{
  "n_layer": 13,
  "d_model": 192,
  "n_head": 6,
  "n_kv_head": 2,
  "head_dim": 32,
  "d_mlp": 448,
  "vocab_size": 1024,
  "activation": "swiglu",
  "norm": "layernorm",
  "norm_place": "pre",
  "norm_eps": 1e-05,
  "positions": "rope",
  "rope_base": 10000.0,
  "rope_fraction": 1.0,
  "qk_norm": true,
  "attn_scale": 0.177,
  "bias": "none",
  "tie_embeddings": false,
  "parallel_block": false,
  "init": "uniform",
  "init_std_qkv": 0.0264,
  "init_std_o": 0.00517,
  "init_std_up": 0.0264,
  "init_std_down": 0.00339,
  "optimizer": "muon_variant",
  "lr": 0.0118,
  "beta1": 0.95,
  "weight_decay": 0.015,
  "lr_head": 0.0143,
  "warmup_steps": 0,
  "schedule": "cos",
  "final_lr_fraction": 0.0,
  "batch_tokens": 32768,
  "seq_len": 512,
  "doc_mask": true,
  "z_loss": 1e-05,
  "train_tokens": 301700000,
  "steps": 9208,
  "dataset": "wikipedia_en"
}
Each number is 500 + 25 x the weight over its row's rms, rounded and kept within 0 to 999. Layers, rows and columns count from 0. Numbers have three digits each. The size before them is the row's rms in percent of the matrix's.

# gate: layer 7 MLP gate, 448x192, rms 0.266, rows 399-447, columns 64-127
# up: layer 7 MLP up, 448x192, rms 0.284, rows 399-447, columns 64-127
# down: layer 7 MLP down (transposed), 448x192, rms 0.113, rows 399-447, columns 64-127
gate399 102:512494484490497523398499477491477474521505516511497459510489547489496511499440506469495488479496504479479510504490504547515487495504501520511528475513473502486479520542471519487513481479494536
up399 096:459491468538535516541531504520550538543486476505507498510479500480467473491522478475486498470496473496486468515516498497510449456504452517483494466465484481496511501454525478462518443473486484
down399 097:455492516472520496491517493509520574539519468504504487487479512472475496536479497488493476539500519509484469484505508521530498523518507546496500446521536500500501507502498472494461484500525514
gate400 099:543465483516511502498497471488487521490513498479544478514526521510486495502520507473499509523484521497488490469490455534444464508525537529499481476527530509480483530516480510490499547476474509
up400 100:535488504510506492466502471504506493518481509522470503498494513502473458518514501530510546526524499533481488465509507425480433468530509459514463513511511486510505485548547488506516507518501486
down400 092:496509477514473488497504517483484484513515504462490458535537509548535495501477511447500486515471471472522486502501524526495495483522499512479517482497527549519499483486496490524486545473534523
gate401 098:495473498496542461514507495513480487500516518493503503475487532499494509465477479497473518519491525501456524491500486489501491484494541523494496486493518498526430462524516502501527476483519469
up401 090:510476488484500480501514542501537533512502468482513493507455505456497499519493509539488529465498478498521425494469506527507538497503469484466498488442528489553475520511523494476473444493510466
down401 098:531483487494485509507519452495534466470490523496486516505458517509489521499470508503513487469499437529558482478505515499541527517509501493514513497518513492473514486503498542519534504524516466
gate402 108:503477469456453527501483526482537504482517554520509503480525498466498478504488493512487510464483492461504516516507493494524522521472464501499499538504512524498469477476490485482473480517532515
up402 102:442514535502518462515455524460485537485459557563537490488508497450517531461521497517500498503546528507483497494465499512511541467481537470539513511502511496517535430476500524463499504519495479
down402 102:471495538487468501496534504474487504504511486542467497514516455475541565484497475465510570498527519558513466476487482511507496499502502503455540486499495528488519505495527474519463488483475470
gate403 101:538477454499472516455481482496527467487495512476503509470501478497499499485490498502493510479507536502514520531476444498500476529569543461459531513502488499546510515484478481485490454524488475
up403 098:470465511493479496505506485521512480546466491471511527495506494484529480494472503475496508518517536512527462464488533530500519464521517490483440504502459468458500514495508517525483538514504477
down403 101:467542498486505507531508572499532493496504469491512507568435464532504458522487482501481514428516545486512473524540481471510500497539466530493528521506521541516495466518503480465521510492530513
gate404 099:468456521518518512468520498497501470488459486516474529542481522485478508510429481504490490545511494492476476474545549483487467493461478485512465488512527474493505481470422496522526510504452496
up404 092:484514499508509522499483493500499493531513473504503508524492517494445504483488456501458515462513509508494499537517523542504519515503526505542508458503553523478459519498485464473453473493509470
down404 098:503494557476513524448462536494498465472472484489408527495474522483470512489493507516527518516543448509494481495545487483521515458517522493491507513534502486520505510505508498512489516495521488
gate405 097:477473550444473508478540461477500509500527524493505498489486512501468466513518543485519488509519504510485514515520514491469523443465502468471534534486490454490536501490482482481518520496490497
up405 104:497507513528544480497504498456498496517517491482495546481509449516509465556515458515496535469551497474500552480423506500494476510520486532530506491551509474461518475520517513523506545518488529
down405 098:519502499485514484448482513475542511496509516490512516486499547498476514479495497487469497506482530532470515484488521476511497510526534493502500490464516506460502542487497483499477542485513473
gate406 094:513493494491500452500514490537497484492500512511497505462547461507498485459501499505473513514525503517472474470491467530504532504539571511506519528463515454502474501517482508479548533433493517
up406 102:492515508484454508515510490527483543518495471536533523489511493474533545473502495475505453497444525517486480537508533523497506511504465452490462479478457517455490519438479495541495495516496528
down406 108:491481494477493484508488496512517510513508507510476534549493484551529533511462505518505460539482496496486486456491483519515471521425505476516475527519448490486516500491490541455538512477466533
gate407 097:511498513507466508507485499480544465513530505471554522482550513478542460526493500492525486478488490558497501476506507504525458502448477491497467489477492544474475524498510455543523511494532527
up407 099:505467462474505501519474513499483479488503580493516496471493497518467533498532497468507510481465486508495534505480481541495516452539533550457475561503479479447510505517515489438505512506457458
down407 095:486502529516509524485492510492507531470516459546515533520510524496537499483500496467473468501468444513496481548519483448478496471499489480497489471509521512523510486516519479468475500456478471
gate408 102:504541447522494497510446515512498495533484509497518497464500525538506531474544499462479493517409487462540549506496478476504507535477476497479500490506483510467493444496521506479462500548504496
up408 103:512511513497505462463487468534507490492500516470480506509531477494522501504483455499502444529461459512515488524523493524483515508465551484478511471470492459467490483513535486488512464523511467
down408 095:494511505554528454520540495516517520442512500518496494492488559482504473507530463536461495470483496530515542560456492541462518530467510491505495491488499505461530532543488492520505524509478473
gate409 101:491474516461488477483461499481511523549544520476477502470506523486550497489546495497524514452542459495489453489546499494522536489485479465493522463486461500516472528515475482469492536503515463
up409 104:469523492503525533512523490531461503513489510527502475525462529516483517457496486495477555479516488524548484484467533494511514523524517517497443516488569509488529480504483493496483458478493476
down409 101:450454476446485474485488473486476520535514504523513502491492513504479503524515485494487533507513471511532515488510532515506481473513453470531512485515439473503502505471471526509494495492515563
gate410 103:527496514518470485484450485483519507497489491516461471490459495486476521476502526492530501479538486464464504475476533527445526493514486504507499466496483500454513534438480519539517500545492527
up410 101:478483479524533508474480508475508532523511529498484481483524499530519512500519523520509527457496503490510498549503499511523456502492520525506468487450516499481521530525503510483463493503525517
down410 101:481465457510513491491533477460464494505486545451476506481462484481485533492508475481473511544483461513434527512485532533514504506476540491498504495500502483446513462486508526509454521478523508
gate411 103:486509503509507482491502479519505490457480524542528512533525489477515447516489501512542511494523507525544519486504520491460524499495496501487493488471510485482535494475478510518545514470498474
up411 095:492540504500480503523512486485455533468478484468495481531422469486514491493438483517536497482495520481496554524482506470499518509498495467500541517526485496507454458486521484496503496509520472
down411 090:486461463539526488522499508445516492505478539549469500492534501477488490483472526514529496504526513490476499514503518549501497523471500526457499570482529494497501510507521514503504519490460480
gate412 105:450544476474546531506490485480459487465498529470509453492505489479489493495527502508501487493524524533526472492492509447513490539475536515518510463461487508456522518444483519444504467484526506
up412 106:497439512470471502492429497505503443537502541479535493519510507525491526521522476502487487561507495549511487523497512509494522455508467491501494490522504548549483533513514499466489535478471490
down412 104:519464541529494486496479488523501520471486507493497474484502502493560463490498548531466506453511478487512529501507513474525500551540475506526512532518509521514515474480472544505504497509529530
gate413 102:568478513556498521498542533527478556553478476496470536511525453498484501504486511499492501509503497505473503527494506445530463494512514503486473506455546530481482508469542458486531487478480504
up413 103:497471478519489512489523490510466564509517520469501487485484513429457464510536525448520479495538474501504486522477518485479466542495535482540510477513516524520553482460507499504514503499497507
down413 096:487497502517545510530455430466499473477463484504458478508509512430495500480519455479507500454548516479553507507508457515553518536485500521480517532511496523516531545506496489496546514474480485
gate414 104:498525472476484493504486458494483524490499499475532505494518512503537483482516506478511482499495555512478499474484486495491493502488471528457553503529530508496502517446538536535525501519546487
up414 102:504486525490520539466505545486485482485531543519513497536513489487476491489487495520501504522508477452522482532523474488484512473482494491517523499483463502459529495546483483507509493473522496
down414 101:483504493507517483519489491490502511504503519519526485499512491524513504491522487499516524485532541506511451466512508505483453489517507470486461467484464470498485522499538476555469509501481518
gate415 105:503494527483539558528512518488535488490496481501512498511507526505511530502449471463485500463527492473524535435484489456527497516482502491477501483514525492511507473479500484510494489475473542
up415 105:487487499501521493495454495487531453556523478469504547512487472502531465498502495530525480448556482507467488487558516471528494489489481459511501531494511494474498505469499533453493484500490508
down415 099:492484492489484477498498481523511505509486518488513526504525461472471468496525541440493473483458510537477526528463514505470518476545491537525537487487484505511482517505524463504547498483521530
gate416 101:525515513538508522531502497497531459493527528509495494528527510493505477470460477505483503516509514503440500484522538474461501514487500509481521487444467463504460515462515463496497498470559543
up416 100:477522535503444495547534483577502519480513494490504536539450477502503499514505482489516512526497481540488508495521522528529500454550461477504488540510531461499520484502578506496498454491501543
down416 104:508517494507469494555520481531462483540463494521524476472521503481474497497498444469516472471459514542543493485490556514499514514545481515524547518550499498517489498548516517491486509495480506
gate417 102:487479510513503479532466465543475513511501448508535482505527479504470498523531447502501487496479497538455495502494501474533517468513509481477539528475536513534503514519520515521517460540538512
up417 103:479466572488526508524551500476480494486506455492515502509508548498452451515511513500529497458499516533492509524475481501501507529524498496504545523510551500502504518500544485498478491556506490
down417 094:497498455480503518492477476485519497526514460479523483468464501480496506550497495473556510518509537490482510504501475524497477491478490515531486484499477549487510517512482465480515527468505527
gate418 102:532475516542465541504518505449511529494498511464467502481533538468516476498493500494454542486483498504479488487495474505498491491505510508508455504503512453516492537492516474477503489525441497
up418 108:502532477475475472483475467541476548481538485476423491538496503564539476494529496541456513523489482488497493501504505465453488514483557526495514546511491486497492438491508507482503500470519500
down418 114:527524494462515475477495482535455486502502485501547490467501484550524501512482521501507523531481445472471470522508506516492462529558521499471482549471466492495511460481515482476486509470544499
gate419 101:503536487539480552501521494482504524517503511511485483454474498486461485510502476538459471494521524502527515465525519492492504521529513529454494514510507480526497504501489506524524468516480485
up419 105:514516507476481450523549507473476487500525518511492501492498524488545506501482516485456520504497464463523521558476496521487519525479500493514511457515488465549479480473538496547476507509464535
down419 097:512525475467471512531513511529505503547510491483512481461440478479481521511472523541533450503488517488546446475511530478492490512506509493517484518497517505460569488495511513502540477500463496
gate420 099:492560518513512500543535483499482515483529526471478454524528550505509437500479504513492473491502470536543488478507519519502487503501527489481528471451509521517477543531505489490496543505523544
up420 099:503484544520517533516515462505534493550541482475487472501464523492562471467487528503523520503482519501501525474504518488473462536496497492476534472488501466523502506494482509504505449454463502
down420 107:523450480561493479506496512505503443469507510525526506486511510556515478505508524549532496475482551494568502522487534488480483528501503506502507516490519534500464481507447495480496508495509499
gate421 106:507477500505469500541552491523525515481473483510481478548523499517488485478471490503494558515480494545435470465470499479490522505475451523496508475494481492517496503494542507485547507492554546
up421 105:501517477474505509549464490490513567511503496489510477532544523500514454529530516475488505505431500506519503470444493496485500538520556481498539492467507479490450514506490499490488502480510510
down421 102:477552478500499473495475505478496485513443511442465488509497501433518487525511467480473500482513472529526499497502524495465484505496529474493525518491541539489492509514474512493476505509492509
gate422 096:502509495481484497511509458492478464471546514534533470487535474485462481482506506483527503473498461452483483542525525461506536455478503477485521501525510535474500501510452528543472525511469518
up422 098:496460503499541497504487536500527510479479511456492465534501515485509442472503520467484526500486530501482543463479518492493526507504505494553497482484505522457519522472498502463505509532489498
down422 094:502483466479491492520449488511474470514542519517473507501499534501492533508494498486491488503587501510498505501502472479470492486513465464520559523522490519458527502466479478497526439443518502
gate423 102:499462517487533498476492495512546490487505522455486500511530486513501495484467477500482553478525487482471457468521479493480472531470469506511483490494520483526453489489495480534505529504491524
up423 098:511493501460506474520459473518523514527542522496486482516521506504535465491482465492519509502461495439470465536511563508530471537448517495523469516509490517528471499473485517471472530482522482
down423 101:534501504479490550520563537497525508501514506516561496516469455471523512482512467530509521493508503498522499467479504514500498498480503480482476510478499486485481527529505488490524519526502500
gate424 100:507494485480462568492483498492528494476494520496535456462510454457511466493487509483473494527467481526510485493485485561488518500498477509546489506491498486501471522501525491500515525529495488
up424 096:505493514442546458508517434502520525450506507503459500455514484535491504507505496470464524489493490498526498480532495495464493519509465509470468529521501519511441484453462520472484510497467489
down424 104:466539474485469467501511494519485515503512500465507524511474488509471530463516511507484501509514496491511553516508555497484450476526508504539489464525540473515516502520522540487549481538517488
gate425 096:526548472516463521458520479479509511493504494554499511511487512535505524510519500484504508501503496474427447522532508522525477507504504521503497504531502486496540510503532460507482508516499512
up425 094:518475516466505481527496473498475448519465506483490514472520495480481489455525517451514526507541499501471490547498473503493476482488488507517516516512476503516498500530551527519451502504482498
down425 102:491539513503510479484478502473491462493495485526522482488496540484480551489480488504487500480503497471526488527504511491477483525514477529527466507483467463519489508513452429506541523482480483
gate426 103:474521465463544527500496455513556515505466505506523517525487485506502502509520522530533518495491518523439465475518542497537492492521520499494515494505524473530519463484533511487545519515503528
up426 105:510469518491482513475510507515517475517499503490522535514473485479500486505508466509487473530534465495482500462537543513484510514503537489505462502503512482499499494546485497492476539538504537
down426 097:482481502517476503485485516518472478494477506475491520487501520503515488531499506468489480522476553477533479510535518511460529464510506521521467522501489481485518529476503496495528513549491484
gate427 098:510498490485490472509520495508474478512458497491483490474507530514479544516561531515450522486504529478503529470529467486486487496458515493511540516472508485516529521482491492508486456465531490
up427 094:506534502509507490489507484540516512471531468522496516501529510580510506475501478489489489447522462512520517487492515496541492517508504501481489500520479461488498483493499506548530453499504490
down427 095:514468465527484478461503478527489522508519484495500521533486514519509450543474518476525504501492478501540506513492517483505482517554474495512507510514489481513454503502516489462517530511488502
gate428 098:520516491484564500514515495489507508513483480469462487586510496532553453438527504550500554469450498503470481517448529487517512486498506496459512511488498476511519477506464527526463472526479516
up428 104:513504503425569502501478492508513485521503501514520512527507468469488439479544529501511513495486492486531517478486534531477476487502496512460491546477481506471499504478486503475502498476486486
down428 101:501476461440509525510526482516509512501496544538514491485511544499506486501465495475489493527549499491487523496486493523559487485498529514478502523528466497475497488494517443495522496491462503
gate429 110:471498531510463482498505510443454549508497502516534468470470503507475474468497507552428463441531473482561505478499460527497474533505495499481499488530475504511505529542478511486512497522502494
up429 108:492537487446479452492471563517485457531456494485503479526484470475501488505495509478505491476506485541479514523459523464488502480495494472489485530514528511503536485489483508522511513513502521
down429 100:516505533495484479524471499466458485450528491514477518503517461473521521458507510530504490539507529501539484546499497517514489465502492518519501487540470505520543487507481496482501474525506486
gate430 100:541504518495507440473516501474497529522482535496557492490437473521520506498534513513492501483505518498496522478467498483493510535509544555500507471511507498512505480459536492488492516525483535
up430 103:489526517488525485473436479502478527525512515499521467536487442472487466489503513484486526506505513455496490502543494493496512509493517503502507432469532517510480523475496470465532524520541487
down430 099:440526501508559515484516547480523494494507474550522535483488489485553531523500488513538508490476507493525493466491499501498480464485483483505464518531478546507476524496483491493499538493481543
gate431 105:494518497494523543472481485562555489492518521490482533526501519501495521516482520434483523532534477483488478512501527526500546506488522545481478500510432530466466493501454499510488492535515492
up431 105:445520472509461464482494498559512477479498488502511488517502499467459510526479504488494503514533500490474516498486470570506510513485499526558487500454472488510493463484520469509467533519516525
down431 100:485453502539466498475483486486517487532497505487512475469434475523490487451511517506464480532470453513480487522499543451499490516492515495493488524517481513536481487540497495507450521466485496
gate432 102:475491473488543507478505467494462467433495468485527531534496523498508521506507498479462465474461492498519519526500474505517511538501511496525504515541491560504486482520527516492564475467476515
up432 100:526540498529517505478527513469523468488469499505490509502447455489535494493468499499491507500511500486512535459521512479459463478483516457491516477522500500477529473502513477496503495471494490
down432 102:463480503510504512519453506522493502516505530510496477463542509525512482562473525496516482519518450539498539510479453469477495500494496488499505503503517497494568465528512528514474476517538447
gate433 100:490493531487479570531474507486500534499469511472461476493502442523513497460518507524496451532502509516505503492509517503520465480494484505468483484508509480464454523494516506500490501483506479
up433 095:491501490466441487500508494504573498498531537539522471492498490479497511497522478479499494454510540490514500535466440544488509471532476515469504510514503478507479490553485484544497497497532540
down433 089:472523504462483466511479535479484516478504557486516538461508508483470537551524546520494494486519469477545471498509492480490485494464503496487538518498474507496438466481509515529510486529546466
gate434 099:506481495479465496503484506478482485498505524485500529543539498554478500531481519536481538497531498540494541498509515525512512511506515484497525498535508471507560510516489488510515497504460492
up434 097:478549495471516482541518477470467509526551522542487526506527496478479502531522473493478520491513554459491530503504500505523495501480520474499512500495516469470531490544495475490502532497477454
down434 101:483497506500487439513469486509483479501490486472513490527467524490486527487526472522529424484493471544505499487507519523535509516498482502504521514491498480488465545479533505497556498522522503
gate435 102:522497495512482516482444523490508500519508493515446512569532479518469521521473495518485482508492552477497464492511474507480499485530509535480461484477481489538496516465452494494532494464518523
up435 100:504515502497483502526545490522498446516530507509444501514525500506507461523497464446509520549480527516504503490484519485525528539527517447487502467515491505487482460494489525493513513536520467
down435 100:513540493489495469470485485500497462437511498457487476548515539511508520481506548503474495521463482505517472484486462499479522491484521478534526506511479515542543495517504527499524502502535467
gate436 099:455529517530457494546490523510529434503481482495548508505465533495518506505472503497519506490504470468478476480489559498477478485527576532467478500505504491520471517487536558471475470495513455
up436 098:490526479528526525518489455497486528510526514508526524492496527479461497482493442471483487495501504539518493526491492450541489490516503451523496494508526515474544472513492495517476521519493531
down436 107:529481529490512493478465525466461515507464548497505528520512493468498540489533474508489512467548459481509492443506498482498541549520487502489517510504552521486484489477490534507540480513559487
gate437 093:494505490505490521486520422506497494510476463545476551504470510520478475542500485507483495523500465511482494462473529480470512527519489533533492473509467515470496532519502512534523493494496515
up437 093:504469503486482523488472521463513463533464498520497535513514481439503445501513484498475475504505499534532537470490484456524491485532510529538484521490523507476483513475500484506473525509525553
down437 103:514530545478497468529515468477518515507499523528523476468503454495501516476542477530527544515495539510527497480501470514500504535405544474505518481514495486526504461514541474491512498506495501
gate438 102:507475511535505564522497502503513470512540499495518496530500532558490524519490534499510509528515494497450480483493494500471537480494458504482515555499487519515476463540515504491464496478444513
up438 097:483536500512490542493519476489467533460453509503512527500478517495514491515494501496509530508503528517460526505525513546573535510517512510506472501529512493506491527497461449549468526466456492
down438 103:521512468488525450498509503469502532502502529453458508518510532497482511491475474446509522454502506530513519534508497550545532512542491501446516447508483486461486491475504517508483485510519428
gate439 095:527525505454510526512509525459511514470485548492467490491515518507481487491500489529521464496546473507464520515514464516490502467468529503523503472483526498501515517510521524527455476527494468
up439 100:475524484502491521472507490510462516488517508518494483534484486462531516548483505501519526502541524486480482487522491502489526477508496495512479500504494488496521463495546446472523526531521478
down439 102:491549492542519475471490527501467495508515502512513478514444500499515521492475546506512483500484499498489474455507492464489492528504487500503469540525488474494519491480475477492496534471481479
gate440 104:538489534526486532452453465497519490476483503498502524473496474492487501543493495500475516506478466501474463490489529552519497500478496475523471523515501549470493474492512532491469469542471474
up440 102:481498485506456514519478506509533495505488504511503487500477530513550510489479490493541526507501435480491472470459510492500512468453470535520489541503492486501469538442509499482538499596505535
down440 103:462494514557522487461524485492527460553508527512497508478495519531496469543522506510463474476493495515499516495513504530514496487487514528504471537505510507528475502537492498464523498514518497
gate441 098:485495522464487546488545497522524505524457513465504538505494421506482492484458536532492505507519520539486519529510511478484511472544495469500503504476527474467474513478513525501510489479527476
up441 094:495514499507506509500505513525464525498531494494444471489470521487543509506509494489434511527527491488548491530506524476502490523547581468524477464489470450504500513495552509516539509494478489
down441 097:488509517532536477525478518483466508517504531514470526513471485531479494514490518508555501531477492490500514489504492489541528520509492500518473523514501490518503487507488514472514483492522505
gate442 101:475491458429464513500496507531517509540540477463506524520454487503480495529501479544486503483505478478536525519530505499520448509465460550506491466479445468506514531490498524465510469510502498
up442 098:491497481558524536482460516457477470484533459462451506461483500470500520522502481484470493501478516453498491487487491502531519452509476496527482524496447515468514488543497491499506481485475523
down442 097:493519481463551507473472549510506537525490489448487506477525481529508518484503497519517496482457508481513510520557543515503472493513475538504442489497506517513506481460504498487509520493512520
gate443 105:478487506474492515489519486511515521461502501532468486519537511484532532478486559462509469442499472532488473518529490483506494548477506480487469466449531475505515507490468504495530467468514461
up443 104:549536519510505472473544519490517488479508525444526541534488541490505507501459470497501511545493503500499538502514551453487498499455500504542522504508524513511526475539503527528464499492506517
down443 098:497541433517474499514486456526515501461483473485522493556493514464491517464552494484498450526520486511478516499490505527486464500490531491450518476506497503480487536542453482444522509485537486
gate444 101:513504449526514473495505454493504466452465535507508522493529505514505501445470460513504486459456479485515484488513478509483461525524498556481562496490479478517488487478471558473506504508506500
up444 099:467483515475533489486541533481461525525464548493524460490533454477529515502523518498541503514459478495533496525533508490519486485490524474505491477514502500465508512480481473499524509510519495
down444 100:517489511482500491523479506516496496479481518479467535513467490511536527467510512499515533496453508463471496491475497489489512546530528454506558549461489480531518501528492532506533511515500456
gate445 091:527570511429469507498454497531524518494494534524518518506498501486521468527538534490463484481471493443531466483495541538500488483507495498500500472465485485479473507524519518556498486499485520
up445 091:483499466502491486503491525491487528496543498520552495523499509526492495443513546472526523508466484501514524467521503522503534554486463504485516461466534471487476489463497513507527465500487542
down445 100:516509558482508487477518490472555533504419514494490498489484514502497499497485443509510502505495471492515475504483461481477515501499472498503489512480510475488512522493541449474478508487515461
gate446 098:489483496498514477488495511484470496474554493477525482463517487512492479484493512531499529502505496490516551502507531511521490483500528535535542521507504502557532520463510475521490485511519501
up446 097:505494515469500477450473488554471548507479493510516507483521525465508488488539504482503507466467488484500485478538508462504542445461505491515492505509507505532557485467504511502531530501479472
down446 100:499521502471478476559509527459517502499503488502492513521520479510500523494481490530498500533493496549495501470473543495499509514521530472480469506529522514446486460536455478512473512530514514
gate447 098:490449492481548527526519479514485495530480525468488505481488506493500518533508502534522541489514493486444515486480534484454532534517521492533506481479523511494499512537503483483528513504517502
up447 099:530473496493490494512512514507513505514470499505505525501451485490459476500542488470500494477542505489494482498509486505515468500494485518489509484462507509526544501481487506482511482430495459
down447 097:528533480502571447464522494563526444455463489526470492469455501523495516517495468490492519507492496494529493506520500525500466499475480534499479505501491483517488542516522468484474486490529480